Each number is 128 + 32 x the weight over its row's rms, rounded and kept within 0 to 255. Layers, rows and columns count from 0. Numbers have three digits each. The size before them is the row's rms in percent of the matrix's.

# layer 7 attention key, 256x256, rms 0.0846, rows 138-191, columns 0-127
077:205177112163137088182175076161112186090140157115078105125065144138116184153115145135148129222106112179100145082135090152069128096141157068186123190146137161092078117120181118147101129122113139149108129110088104121139104105117116127089169109177112139146107082187171169118139151150148157096134104088160090106123122136170088155161199094129122059166093148120098160078105140126115110166103
099:170149133150142102098107102118143095118132135115122066106088116130119136138080093075123174134126110182112115143167110140187086111165089136127114139170198136084136098099132197104109103103148081120089152154137093188083165090098104093089094078130140155123128135076099135144115157093141138128107086099072122117101084153140145134077164144116083124143127147086166122105148129099153083053055
078:101106134078149154164119108133091162096131104132093209151126139120124093127177117211103101141102186117132148112148128125094108115096189100163186160122090129177074143163162074109125147146088140154139120097070171118158104131134175157139152200125117099110120126170167115122116071163144093112136115172124106126124132066120103130160111113105147103140108124148127132089115133139102123177181
123:135140110160120114115132147144104118087118150111099084096077141146091134129107109040127204185097133171111153147159107139100134118155093108130070174174126137080089134093139170132137113128143103080063131135114121180082184113094093094114123084158143197129174099126125152108139197074163112135113112114062116118128090116124160145143182129144108089182141147066164112077129120128150087103038
068:160136126158129111085124139124163096147089154170165046133135134103125197166106148084143117124191102136120144154123161168177132167172047165096097097123157109134166091150064203161118090115118138108122099149176077163095113120127098153111123069129118110166128159089135157132135132107120131096129150064167122129143128195166124105071165158170134153118111111102088159165147067109186128108123
113:133079135108117148139155102112140185161101126109120166182153135115152129155142145205106080065161149094151126114088138115161116143112143109127183094072065116192142174158128054085133133138091125162177127087133139121180074178162179202136120170099097119148094160143136079139133075137109134092127159127175150136144200133102139128111042123120139162092128097154096157154134141134122162162217
099:181122159142168110132139125106187179132131141224136113147149130111134189150122146190155084098178058120092141116119148140154115148178097170112162094099101181128156160161118102140144085135114172147160100115144130109138081137154169183131153171144112122170117139109177126154120064170092135157145134103150150126177165193159114098090127143146109148123115120152093159146104124099152181178186
112:128123121123145120122148139129117158107110145095102142151131130171163133089190132226150093080165124113122144102131180103174136154099140135088121096126096143167130146145132077109173130152110124139145103052132174067109105199183198137138126196126112147143063164154139101143147094157075114145159135146182124140151174138112135090174085104138121146091106128173114146152109145164088169180242
084:151135121164121068092179141090146083131117165124147107095134098166079166119145132066173131143121121104098148157097116154140154137148093153092111073149144160107133137054136178148157089087221133063134132139160102111106189126122077129133140067119183154116147114094064121094125211134130163155108161046133127129115125156120174124127161127120153143130197115130146131145085083143142126095043
117:163138130139100124120164123094214196160119142181162087163145109079141188137128167175110069115163072091120096128098150119136099131164079156093121115090121127118186133163082081139111093134119161147177115112175100107138068143141149191116146120127066103179127101132186131149154118175092167101167188125142137089142193152148100101095151109167145150097161123161071145165165144125175111117182
100:179114118128107106184117126145151195146146147162109123122150144124114163103106093091114156093095163119125139159157141076073071160129082163152135056088111166162133190107157135100144140094150115111103103127125123255042150116144121177094175141169098126147117098136137165149072119061179082111132089166113126181124106154162170111134121141120175131171118180071165156054117092167142168119098
096:104073105188140125121169132140136124078189139041127116151129102138101083163094150141209124096137107130121114157144116121134208181076169111081091097125105204105135166103170121090144125129120099084173136125124107145094179158125209083087089124130160190121078136134114084088116158104090111156115132152163130119119138121167198147180108143161158150116128138119149097114085161175143098121152
095:117160142149116106151097129138125053164157137085164178092155080195140055086109087162189158132151130149095120137081151092040164142102154156137168135160111177061070146126111181115163150168172149120090139133139102131077189110165175048109133170174115108116125139112125154106152152100097105212122104213153134146137094134152110119185134139126120108140143125109161064117040141161138154167135
091:149188182120106129150148153092207131176107145181175044115140125106123152136150127126097148096115103123195107159129150146163068178168088139150084079082122084130145124074115156161078101127163133141152127118169174176118095146116097117147124084131102118123117061128175090153111106124136090170102161135119118093115119108096105121112181142098115122147134102161101101202186074077141128065118
091:117127152131110118135150112178125121086161167145139205148109143130109159107101167100109126076127124104083171159053171120113125105131160109096056111146096118137147155106109102092137159183177144112111152098071145137091112149133195093138172168201107130127164108113125144136137118116038079147120054034122146151169131110131151117118086135049116156135097097099187115123147159163166128155093
088:143131128149063106128084151142111066088106115125087097124150194128105143154100068124112189122148093148163161112172103143176138173139100077177122163191106136137142121129128120114138134123100191140128156160113087157090091089154084121169053094137132164226150146145081106114084118117136168130046148124119147159140130161213140129120142091176110178072188183095118115114117176104115110149140
089:123092074138137066144097132117105058161119150106103109129133174095153160117152129105110111131108152149146061100162122202169169160168182153188111168123138148086144118112140143161086129113108097109155117157127124118118170168172097174185108119134123090183094168100140105107133091138163132090083100126121151120108097124113147155065142177160122158085153133171142157151108090176134124121112
087:062118146119130151119086134100064088137195081146158152136155136107142118174109066153124102215117128164175193098141096134155133158145084159167230161216177079137121124152127193117140156131179154111091188126133085127124065041122127170134079149116114107139067094148091111137118135117125169091081115130135221112081099109124146122144119151150089126140124135114096086178140143089095092100151
098:159137138121185134078089126089058148154174110144105146126127150162140128109162101103146127110118082138105116119108152081156125153094147115127044154140105162084083146071147145153121129121163107130122146084147079141161121097144116081119133182133091061055109124116169117087152096087099169129121076161143087134159095109170161114145162171149162136171116118104114039157086129105151134128145
090:143045081127164168139136086144042135132099134079096154143105118127112122124112158157134099124153166128110108114129144171116149138104079100091088154119137141137107138166166065078149123127058089107128140124141124126154127209147168128123111175039145153060151151156108130125175140086166132112145127089107145125088174138103146139151082087170166098134087161129164198059125119144137105145103
102:160112105152160099138129137113066084123202152093107097087170134143115113066132124126148067163097051141105133193184138170115192098136138127210163133144119176138152136159103137098189119167145157102095130143080127117098137149107148159056112138148167172176093160153116189156201105106098116147072123145143160165120121144101101143146109131124144116143111182144131113095091184139145139117139
099:101096152150089070135096133140155115113168137151093169128098163081137159173083190111144117127110088099136117061152065136101110122200181106116129179144129124148169127148115124150139163146182130149154094192111142097098131088087118156187120058197146145178147121107093175172147149146124122129134114135110206158119145108119146067087046099105047175091141138130091178133145134109106154157128
087:086126116129071144132160180129135127149086123150133172143100139154092115129113133110081140159125162112143193148131099069110138076083080107185142113179086091120135113145099130135116082122152145104106188114089141155136126141157123128133108140099134179130136124159135126092071134105144090127151160100114111153130127129137104180145109109102102152111137128137125079163213156078096178098129
090:133130085149121154123193164099133169125103123084054115118097046171084079099127219154150104090102081107133099114138157167137171140103127125114095081133070114110099108125161161108167138120069050078163117138076133129099164143118195134114110057107154199128097159113090117148171185088121130145122107136130170125085154065083108191151089129091140099099140132105089157156115170143125120093153
093:118108129078153131137177073099171111133166160122129103153168112123161153089055131146183150126167092131147152160096118095138119131197135154140140052115156150144200134122158107126135159100194146136181149072174081107138130141071133126049166154196122107146141153135150094169089106138138130076145119089125105061100112153073141132109147070139094131112156114113086120116127112132100147131101
091:105108190140114088142132174073150141124118129100152115095143098101134093186149086130106133123109110149172066112143088217154089157146112115081108103087158085136146076151121141172119110151169155124134137141111184127154140103139105117202083067140147152097108072127112088151121152127171172160132156176106142141061115055119088093149164115079072111115100096117099133153101095039150066084146
084:210134141099149171109125122140131154161088147134109143133063157089113164088103110107093166097136157093133120135103160101111052113136160115126116117134127172158142167115153063058132128096060137159131158166141111196156125175151126149171172151149120131096120180084133148136096102142140098116167053084089112122144167122137174127105142166107146111129111125116166181097116101114116119131071
094:111141147080148111113130169105158171125129163175118144092117142086106143145123158164115133157068144120141131097084097109075122157144118143116153125124072088152161115163131085211138113134207179106112178111113137089113126083122088138124161150140115124112117105117134193128062164140090130139129136179068173102104129135091095115140122067122103102155152171176096127156134132022088109100127
088:171151163171093108189098109145086091151156157093112079094135118153153157157139092128097137159106147131176124088166106118106098119158064129202159107141168104091106182171122116108126145143119130146086157169081114133113110096147109158159087106172095071181138157135126145101128116169169173113096093161137089129115114110180101080144170161114145134085101161105106108138121167132099105141112
075:128156097167081101171176153141159093117137175157115046122094142124134197142158114135170120155085108126147149100131087131150172154175137128112145114162115091137167147097124162171145135111205139101152129108139113085083116151093082146073145089164137120205083122164133113147080183129094177107121129109154161086122101129128122117113174168156100157139158110157082146132107132108115126154141
098:085160115141088135092119178086071177158107091174141199138124074074078095081087122141168144187178106106117109090133187108108176157067086068144091116190070143150117075119140144151107111128090178100096129164142085143103161158151125090135127089105104169117115159168114165114186147069147117125114168123089145208119123190170118100224111072161134136132200140112070078131127126139138163113145
089:122187126125109127116154165149153120163090101136073106122153137041150123093137113077159165110158096121131087101133149097106076132059113119109113082087121149139189109135128138173136127103152116147126097130084144111129132164099089102139139146168135141145143110117092131087183154189105059139176117169064111135085141094178141135202129124116096135082195115140063175098108153085066077103105
096:125139133159096130146188135079169126127106093090112134174118122150108122116155052113106144147097142115116147180136046103189098067138175104118162124146128105104154117150111169140146082086096079159114131087091134112153144092124058189114124116090140102180155156149115077115119125144170159075109181123201090105212136125118076085102186130180095103102178103137144108164158100108137174182144
090:180133099108123107153117118145145127141122119147069151100107087228142139120119130120165130166107154150104112079165077115125164141105119153139154118116124161166110156135125197149172164134142076132130060125038156124101128086107109169128160124163187110151105167107107196194120172128091124164161061112169112190111126127176088049090125127107097133123127190109098182096091136134145168162127
083:120100166109164145155068162085146123178154149141103192128164115093114069083128089121063117106137106079127110170069118070155087098098152145152177103107141170110105146101142101066124122118125104145074167183091119201126167086115140099173135140110117132079133161097077171152126065110145132158088089190124121125148106103095114149152114050090129083112134146160118113150076123131126154108152
092:165142084113200077135096130136069113108134039139146075138081150135122160145182107135115110152122150140120110163208134154151092081092110135179148163111133146086097131156067151162095088109135074099128154063176126137116150102179138180092144127140082142152067157141132092059151113167141135128102136089145085114129129180163148125130087250100160181129080115127188107155136142170114137137116
087:122108171144142116093077090110125123021166098161075098078118142090161141118135122069093123148106136174151206066149100137166125184188121125135109098132144113129126128131104140142178141144137183131129128099099135098110112085131090182141115159123153125171130101126140100105065137143148180119091132128113192109118128133152110114084241165078101148134097097094117080171109105078148088123125
094:122111156160152102050099142151115119175139099144117114162113163122100152106125174143146078079077156152150116128149151125149120115126130101152141113169169126152110105132081065156108110125093140115139106085138143143124104118116093207136159111158123145158131104149046191097115115166180116149085108102144190126073128137098168097110116121149171168164135155145097161110150092156125136127114
087:135155098132128130077131132094109159121164086177105087150167076130131096070107138103106109079167120133137108184171198129165092096153150151118086132102148086128149104160101152098099163119078091124139111127160111161144145165123117148167136112094093112111116145130149116127195106084193100089102143086162130186172130125138112105140124143165119102169130108111124082142195053188147160121119
101:135132053139096170082168144183141152098079103163094118080116137125109077080060090099156137166118070133157178153150115050161140110066176119092109056151073146164155167124140114114152173148167171093150128092119127131125092120088131131171144172105155185118136118147120101069136144133091114129150115065144093122177166130120146184158189095144119114122156120139121086146142168100098141122139
095:160098119169095094192178100090158076131108166077148121107101109131104150171094083214154141143099160135135124180125127189127191143142162099121137101219080120160110184072165151084142168126117158086138185097157144155130188157135152127107152126133120132132122171150136055134114143074071127107061114111122092095147121102045088140108180127165151111147147115164174152122089127138152091123126
099:080167080178070153155178143158165141122082137140104129121113115152102129182144092060165138204117147142156124089093104094118184125064105116139162080154069096162097166113142215108148145117119067118077129106074138165136149154113142133151114121149167107153090150147104133151142169121089087123136114129200148207177128097176100126166098179155113120149131081102065099150144133132117158114148
093:137163136113107185124111090155163158166135094194134111119136118196127124082142105095140151110138094146162142081158156052094089151170113169128104125095171121077131131147107133159124124123152170174144095136168125114122063086126128130135136142145117095196161080137156145118129137155168135116196129164116132115103104152191152074119135120102093137078163118107091108141222128103091211176117
089:130128119098132077152124115151132079079133114096123103139154073201196083113138127172168128127172162166159106139125098151162156172117069190099162105124164139123176098157123168095188127118187073106149085085116121096095178098166145083117143160111174102107104139104132136123110167141114122169146106134166090097104110195153121061154135105137087117142102156099147144073097111169098103093129
090:163082147158120120125086168122131119099168103089095181154106131117128147172151075113112124150128139150051164145145056126094115083104159167064189184213097152136141144129113156119178114137115109130111149110080142085137127118161119196118144136089126124135105152109107105128076152137085160129145139097180151154196167130174113078096194200098131147122141114107213160099033132151197115135113
101:142110186144110095118093066073179113121115134111134088142088123079138165102105141118125125117188138100154127095107118121179133182183161138108145156138151108095164152127104141042148146114153155148136182110239100114121153100193147122167102122098117118153070114168119087100073124088091142154119111118138140164169132144106126080117127129103089133097124128111143107143176124182167107119096
098:140140128157108149200165114141149169147157121088165124110111091113128098147098110190127110114111108108110099201131123117123113078114164135131190134125138124100144187163110122068112129138127066145116129184107092191127116112046176112095134129148077113075106128140132189169153124113136121130132091152123115099144134074125090158130107156129138052152102167153147071084131146142119130147157
087:091077175141133113166086140122160168153157140155129104196149148124136125174120135145117167106141168064120118131067098123096124125153147109085125120069125111093067167142140111129120132085118137115074118092125174154140152073142125108136109114150095113088126090180182116128124126063145109145134177194088111157113103091049140082170084114146116061191083138076099142131162106115149170162158
090:137107076127116117122120153122071161100159112108090189064151118094133070151114099101123066174134128156155112145129098131106130144087152107147142106087127130170141141187089141105124175132142107119121165106066111183198152102128124166169104125103142152112113149145100141111177122102133121138089115132161167213120157105146085150147093130129129097162110143092150125109099123170155104107138
092:138177118114169145126144112062206198151112139105112063114110073065092168109090135150170149131130116093132070145129127116201123126143150174050142054119138134174176129130152094094110147081151129125169147137206090148120142133120137160149132077136145129112119168130102146169080087114155126129131118118149129122140150147103074134117091090145093093107157161157093124102100082115129150096113
095:125098163112148140094157111138115150096100137130086070130125077145122099159156162116074121169111130144088197156153100192127119097137086170106099176030088095099126153160100138169123098151082126105117160112104136084164124143109115091173139164048147136067100137152186146131075137124126160129117168076156091175141141164129102137157196115173142096159065128142128083183127091091141073170140
097:123086079115127110184152103123119136083127136120121148088138153184128167129109152140172110184074098138028184133139063122080151080129192095167142172116123120138115094167103093204134120146148147141168058130088151048139099122114086153065160133124121153100161130136168169130115145151087167120127170097135110157202145144099107136099140111076156139139128126137139182096126180149121135193144
093:138118104152133159144148091230175156108181114176104091173130152070136153134122137094163118117133080089122164122124076106123137110166146129081109141083150188130188224162121114079106098124108125132140083108099156110095109127061166190102173126142153147189131150138135086091162151167144140107130141080169124074141171171159223095116180159141189138114112130120137136126147163168131136168128
092:128120097146128099099093049132120122095166125105124117122127142146116141144099165122092073162137121156136197141153115161122143160160147156182210171169156102119079164165110120070145149140098121131147083161058103102171099149153139173091114154142147116211126158103141112115115116144084169099106121116156182124135147125146119161083161201102164104154098121136157122128143177156113085170129
# layer 7 attention query, 256x256, rms 0.0862, rows 139-191, columns 0-127
106:123119146158167138126082171130090109117150094150149101080120055134104122126135148086138128144090121129164078177109122146060144107144130132140081135179156174149094088114153175183138123140126170134121167163122145176075157159136092146177129090113131131100169126062118122165163141122120090188165133181102116170067075175178135133132157141114159162121134112012155067136142123113128128098078
078:149122148084111130120154105119186180135085166127105134197117179105119139095202135206103111084129124098178141087147111138200110150122110184065145151086101096109128105191134072123131151082154105137152155110111130087142096065122113150163122129162106096112081147173184095139091099164083139103163105146132128107177190090091085114157145088160114138153167153207091139117155164138121145178166
107:109186134139128101142074136142096139151154141111128086075127058160106063135163143068120131160095143181116096162113087145102172140101162116169112158141176143136081118100186175109139121119162156111107109144066156146165166104128086126148165088150148103111110071070128102127173161109147145170171133106118118193086083111149137163167193104053113113130141130113183117009176148110102104132071
070:149125111101156156141150171100096062113123111129168148072163095147148077115111097061139171138103117138130121135131154126116126102140087122164142128137132131107147163115113133138182108169149088140142117168138101127126129186099158124090120148111185187127185145115079178150108164093117120120106168152103145133116117171120192122079100133145147122126129114098200100124109154163146113074092
114:154075103112085129125211103087182112105105087077155164177105178090189185115138140163123135107161112068109153134119159132159089139148085174068149136099095069127166157184087076132150111119102092134183129116194132131133066127117142130110112136109117135131132206169128184132045096101131133082098161108176120077135142167100131117075125170212141110125141119197082167173125128135187139161186
078:140121083094096146105163073087136143109082132084094146164109138142151146095135128106179103111194104119123101091107142109135109121125046131117118153126114103174157126208065065135123106148109070122147111122153101114197085125114151182092107164130124090146150123140138176181085094110118139053120179102178141093190138105123126129142110162153140171116140142182075146186165118123075102165159
116:141135084159133130132217090134186130118115150119083113145089183098153174116158105148072086124181107099140120156091113154151095123122163192087158073091112131141173135141093087075107110123093135147184104159171114098108098119179124162101122130116122132188129167177139128116071110112120097073103115087180143097174146166188130129118121076130147144066152119167079148194090181100157146177184
110:108180081162110136117102132149094107130162124142134075080152078178123113139066100088140148168079114133085120140169112111058168108119127079178143164161151138090123158049150133101120128136137128107072118186129151113143151173108149122085157115147137111121132087096097150113196161105189184106119142067134157150148086095111127161182121098083150051116098108122182080053142131101078093100087
086:085135108102113136127143118073119119160091157093142114115166148162125155085131115141150138130153122101053144099195145108136104178156074074132088166101092117153132185149106095168124118054218105134163096084151139113121109142130156146113162119167070096107113168152165114170153151159133165161095149128174079155162165132080097110169149141099156122084149132212139194141117108107146111119142
099:126113081120123165145187094100126162138073139096047123127124093142098138123235168074149174136135117150182032179095090110126113062094080162066145108107104144187090117121161109162179107061189170147131097124124112139145072108147093128124134127112154100142083113140137089134121087111086133112110159135115128091120114102135098117132109084119114131179146109199126125158176141193075144116125
088:163134097162178062166110216145111074094173142103148116106087123130147133107175136079140122115075163194142066233149160185118064104152170148138163137142117129129170143108135155118122115131184159102128120164153104161107118135164115134082120093092115123156147172128092108067126165127169028084123130109143141127158080104144128121150165168079114159117133095072136066133098139135138154123121
085:133119150126136153126117079194104094089163151207102101126122092108083147105171145105148136159152164138150159128170103091112139147092156138140125113153141211173105126122125138083091171148135105085108136166109077140139134143123117095105099110097108134143120151140127029147121132107107121103137165095120149067127125088118108173091039109108152094127099144100065126181114098128084122150126
077:120114121144135182167068145052110145154070120127106109145148122125133099119115116155129111162118161091079074043183177108156163156167066124098127149135150162101137111109114125143145170140126099136132102136126174093135139154105075146136201127082130114162168153056134117133147168099136153125166087173149159166152129132173093181146109085171119152149129100107097058106108124155183105107122
092:193111171143129115077132112130141101091141129213173079125104157111148122176169193154108127089168201182139102147175121138182162121111115166148153125207167169151116100162114160098106159075129116119136116072110121130130089170105174091097123183126138113116074157052136112110086115116105101124125090216119141197180097136135146147111099134098102052143102139131169133112112200092118124154129
088:145125110074161053153149135127124097072166130129104110112095081118113130108175148092123159172144129193155161128094122147080124115098132151117119148145116105104153113177137158105116101181104142100116144139149049133164133127140147112141083118130126112110132082162064133059136135123143094128133145151137156134102163059116155102104182155152112115137126155082160152102145117114103150113132
091:119154076082195091190105147113098142112063066106148160143125161149149067112160121074119175148140086174107153117085142131144119095114065144076091125108085080152177155138111162099133153106143074155119116129119127101102131145122138134133150161066136129140148086120092182095091136145114120078131120123144157124148130141124212114137144084168061160114140111148172115063147100136153173155136
091:130156120124124132088143093130117062096086131136138099090086119184117128077073084122178146170143055126125165091088116129062159147111146102118112182118082137134138119114134135104131131140106130102143155138157073141104171185083148087146080036109178160125202138159143112132135123104060182139106121169162139150078163170094140151118154163158166136073094172109118179198080123124146132144135
090:153194136128195137178098138156106132139109131104131136162179130136116114120135099082131107178154146166105133165136109124117047077128177160125190136137096140187088176100077131079138150090081145143117117120143109118152117097094133165123156180073116154120157153075121066152102103113106132100154105176130137117176131105146108050113103081086096180110137119129162126174124105189119161103113
078:119107133127080079113136109132169171107135101099178109108124145147161145213084129089069102073137070082118131157103100162132149122134199111135150144159090073181174136105151141149125081100109122130172136114131126139114132068161149100123125091178153087124086099159131160114099096152130119138104145048132077103178085172140179071175164149148103159105164087175113144089171144120130158147125
098:145151135083152175131174109133111124116099127149069049123123115143119138093126108108154157166169101132119128202116171147070065130106124092080194132074122136123135133104190150113080120159109095141110107118113127152117139117149113146122124058134149087144146093196113094139114104125120145155195202150154145130063120123104159161133124104079115102074208114131127113104056127119106120144140
091:104190167151084078117138156151127090106136155134128174108086126153109137154154166123166133153134142206144159119052110110096148121070082121106073073141161082075143050133151118123182119161161122102097109135091090122047156115130125120123115158126155141129068153149148161079129140136132129087057128109142140159060135132093122151134189170133109097172151119149183184160133106105129152135144
084:165094185124096149103149079099154120060190112134109098107131127066135142121122172139092152116148095070101117109110183106138142182146146141123160118139134136086084098118170171108103074177118165116076111098122183164182106143130108113182118130095143116151157118110131186082161109126135122161134116158091143149058131120157098176098152162117159123099111141106068149103139198110122085178134
088:149096182177151140098128145107130111114161129057193132147083150098159148096108104101135084129078141120066125130174104131094109163117158109109187108125178112116158125083143157177127169108125141149126154120136131114090148122102115114105162064062153177149093173112131151084138166105142145155078157080132114102111093153129127213120184117147047165116161183175136125086048177149198116106144
092:103109112156121160157142082122137139122095155168144138110067120161123150148091095129159128190101132126145081078176188152125112148169117116105068116169093167159061181102144093104071135146163064146120161130182117132095148181079092149098078127145089073177163109214145135162138132067148084087134248105161157147163141111063117121172136076170118084133133128130125098152083079109080117129114
081:086151140129102106152066198118081128120131153115129067112116161112136138155113157190109089199095155063118148072180127143127173119161150092126098145120162162079177089119095103167146147108106144164105139183149138074032135099115120121114133102124161093172109175063149141099150185156114111096109079114152116089078133160192098182140120134109138188111153127104083102143116109096184128148127
089:089097110130087097118128068082168186100056100106117146174143089158142090204143143108116103135120113182154083152142097107156147101107080123130086095133135093208120118132108093138124106088133124164142093088109130156174108088120155163135167143134165077120080094088116177144120094094108108113094148115133095131181112115157139096134188127146115187228153136154143085082190141118131118149128
087:138114142133101173120145102113152153086118112098084129132118104111133148144130108147164102163168119120093121155127151096104171121097103119132165142053129114137098084137103126133108090129144152065115093125082211087106120108129143148106171114123176081171166156177152152122119123131078158147115100131190134124125155112161088173156134153098202128142122158133101170129124140129143022158129
085:099100112134132105150143070133069187111092125147102056124124063122080099123117097132131145178133110117087202034148088124098131117126105147102103162137107148155115131138125104146054172114129103168153146094182076155174142089123174099127118083139110166151137070138119114103167123120151120157131157138143183087029141071211126135120105152175110104114144159150097189124083161103116187128124
079:138184062119209124154146127083110130158081143103078138095136121120140123073129059067144128177114102162105134123137157121105104127112085118120128149070112143100178144112180138118121154181176112101175121175118133105140157210126145143058163098139130142188160127151125151094171171132150168085113138093175186167122147112124118141152135103129100105107131149144149125132089151113117097086118
094:085152178105097099090184126109143110080152147109122100101159131110135100131115133070121141154139099104124148155115083167072153139130180109120174106078112146122156111055149162105129089124124155108130118117134062137139093149128092132147089107087180141161112141160144132028104141107118141096109183110150098083119149128079178117056149103142148142100098107160125151141112148107158118094131
090:074113142122102113190127155097146149157071152135079125152148101164103140205122151158078105207100123170152111160189086103134130091158183122129086060118149158165161106095106119153090095114102118186127218157102115129137123158138131135179219145132137115171078132149130154096157199139111111176052132108116126126162106107151085124124145066109157146163184140169110142114133113076162154106117
091:132108098101111179166106132176141172205206139099113088117171104119130182016109142151099174097137097041085123121182168091153069157126115098116099180112105094034144172179122107139100144178121091111128148147121156120135119193127101149138131131129037153066101049124158170124184147149160173134189168101092103143078142096106116142147133137128128115122074153123120132070170111113116168135116
090:121140172136098153087157063149126129159157167128041144122093107116111184121147098097138145112137105090126176130100074104079098100099169131137143099156146125130133077151125071147151120121093112148086212175112078102168136112139116136118104141151126147118099111131130149164132125097118146074089188060130126111092120118091115123129073058151068100140120158192172204167094137159095156157133
081:133080188129087165128104109166105153133133084134139114166097126086096188114111133191172144124134142054163125164113133120122124100120102093095165124103123125126083098147107125136122133156093179104091162135071127150103062135132087123170099113071052118105152134141151084124135101097149117144165177200086131092079110104161077142109122150160156096169137128073078093109123116138147153126130
088:118159065173181135129125139114095073138100097040175089136180131166102079058153132132111141094137120152077137169137149142116114144092097189090141098128130123159177166093173142113152131092088126176135125119162140131125149117120142122167159141089203180134180106030089096103091092172085140173132046149171136169141116152123185140136130105091192144074113092149130092157152121112110143146136
077:139149132119117092131129159133124157154068136166115079137170129145128098110114169166156124201115119141117126061108145060071158101075127116073136202137129171099135140163104102119131140128090085159179104155149092125101125193119132162150105088149140167110189114164115120127163157099128134134161100189153135182090133147129094202148143155159164168098118088136155114110126160104084145132116
091:090169120181144086141185147119140152080202133106111110130118151106121102100150131077082168154190147140105107152052142161081132172165090189111151083092100098116136095109190116173176121119145092156135061114160190131106138081137129148149136123150145065109121159105151145126092107127088088167126108127162143161147126132150171107127134172096162086087093134144178109135160149133129140124143
089:104089162145151199134126123127129127137132158142196141137157133172131104106126145102131146116122143090099101081184119136163153207173109127097124098131114154143126125071130130159149154040130104180143081086149088111083138135107124164158127131093143135083062092093170110118093135156108112117149154149117090112088102180068179103083093079133071173122107131161170135129119120109162189095120
091:158132162154125140186128120091129120136114135115116124151149122163150176160039151137176103149109139132095106144171136125124110118144173133110184153098159141073181151100123104096137063101062095094120151148119144136174119149104130200156155144150127100103126102122086152109157175088161174114144156129109120175141134083063106109119179114093130119165114095127154139081087107128198101096110
100:182137033084207125123129064062138140123122130097137087103115117106187171095154110087152130131105108127099158146169121167149088155129088132148183177107107091138196138144153144136133167104154104094166089173140143113141109149132150152035176121110086078141124103112100142116116157100148164065197175056148117081147130096128135094157153148138116103131094120151115089115121108147158102128119
095:156148094051170145161114106089118116197121171101100132117145119141163117117098110091113141083116091089096116162155103088134098138150150113184146165117180100073164121104135122144167131154101146164141138153091108124198104154117114129117175148077128195107105126057138170135140156097134199101086119105095135122068110152151089160077078141127093134154087166161092201153081121147187152124130
094:142124110152079155136111112142101144107074164170068127124123099142060159107171129127118143141176132130169087006136118054149136139107128172124088090193094202131056102139105119118081125112172113122110143143139104149136181095086110117150102136163102116138129110130173107114206132122146095138073136147092135162116138117136115159161100062126136159112147155163163152154190120146071167083125
088:097081102187074191079171080159138127125123169192146109132088135149118133146126110124122106134122092102143132108124064169101167110159195098122101100155154197198118140126103096142100133105103136123098184199159095103131189128134115111124083084156144147155119102139098098152169139151105126084090111052131154090140122141116120127160042086155149122101142145124126157203089122105080139143123
087:128172105083120102097137105169160112141163154140105115110177117104114153087151172145107145109098135126131171187170123123121092121036149062137076124130142091092165107188114114123186135091144119110148118158087092132103096185167201113109152133169131133091081103109112143127124124175103156076140124110147088152136123090103137126159137157072106150142114120154118146126161111077098100184130
098:086152043162058122118109106092105077100076118141130064118154139207119139117173127114101148194112115142120138159095097095131199134127080124084105141184112132143134144117101112126134103075147132101176063127113069137097137130166127102078143111140132062116140170115110075070192127087150144107082122131151121111136105158168166144155172147141177120132151045145155137184122056130119115126128
093:140040159160140152093101107130124116138150112105111147156108093116135162068149151122198105064118149122106110151179114156147104129160102142132082147083114120183093124132144150186148141144190152098129156108105122163131157101123139115137145083080128144122071164166189077191141150172124156159130201150118124111042133139095120121146132144148107150180121173075102131164089140166168127115130
082:128133141131097177123136171152125119143193131097124138081121138095111137126183153153121136120110169102151137141056140161182109177160159155117190128111141131147087111155114088145143135156144157093125062111103175139124084015162070079096143133101088099176127200156200131167068118120172113114164147175101109105131136121187054127128116173111186103109109101120057157160156122184117105136122
084:094135175085107155136109158153104113158168141099186135148176159165156157189063180159140146125121149065080154193163113137116110123092195051113148111130130079087171105093091125150198127062055099162118175117107093127081109105129132113128139121079156104062095103097113126137083121159064150124109163161107065088048110132040150108099104146134099137136083119175109168116079069140174156177133
091:088067127185124132159122139082148151127141136107141119122058121161124153117093085130163124157086187112074078156167110167118149142164061137092124107147142057095110146096161074200126076134164084128153135138107113109105085156137113181073125118146148068122139155128136104107112139084139127048078202068190115115140121098124125121121134115129160104176144127102143108132069094133133095131121
094:132059183104088186101108125131129136145154134150138151112186128121179120090111122174136122026128087072070167085139176132160177152152156124195120202103130145147133161120093119113159094149079140136095123097150127096135131115152146124133104108117146143136097103126143156144112130138142153177149106093099110056089121164145147131136073107103145225127118090100151127119147150115112124158120
099:175181164118173134131138148182083124178174160117075158133171132125152178085121124113144109095124133142111180120119202141126071101090136101182147153111128079063161134187112112124153138139130103068112109100094186099155100114140154164149097204155115132118161116184126103190155136194178140163179128083124130144126161095033146118136140164132124057135066137156150168097129130145118068133125
086:138127098115119107125097184097116146214117124061126188102142105165106106086137163112173127051117102165130090215139114088164077083079087127119130149146101104115143100126141083093173076146142102116122137152135130178159153130154154125132139106173069149091064107109123176085132116165196146140138131184072092154188096136106096114196180166111087165146144076128182135082133128108100187059140
085:154145104124161122117163113135138121128118149129131148144105089138149094133120118093200145090094134143139159109072124128112096124139085128145079147113112110142141149141143146181101121101149122140168090067139137171145147124105158156124136116150119178038131103197132132199115133165157131181183126198159151155081133119098121159122151169159087096126116161117142147108095120114092108128148
# layer 7 attention value, 256x256, rms 0.0925, rows 128, columns 0-127
093:185142115116070182078122090094112174148145114128109110130097095163147173117128092146100116153117131146119102161133045108116117097154151146143089163158106168132089058146139172074093098105161103109154137153121088160172135092148151145093128164141081092108114170184157102127167184100148138084135113079208172117143122168094116151128089070065127088161070176081087143150127106105059132116135
# layer 7 attention output (transposed), 256x256, rms 0.0906, rows 128, columns 0-127
093:131142123136121107091182104163117162143108112189099105100114098099070162152103108149108106170038095123122126100164094082162146128059139154171097159137125130133109094120092134116101132094171132114123111105114130123121115151146140160140135146137070133124102101146149157158188143102111127097109170069194165162139159201127065108149139087087151099169135108050094151150119134058091142161155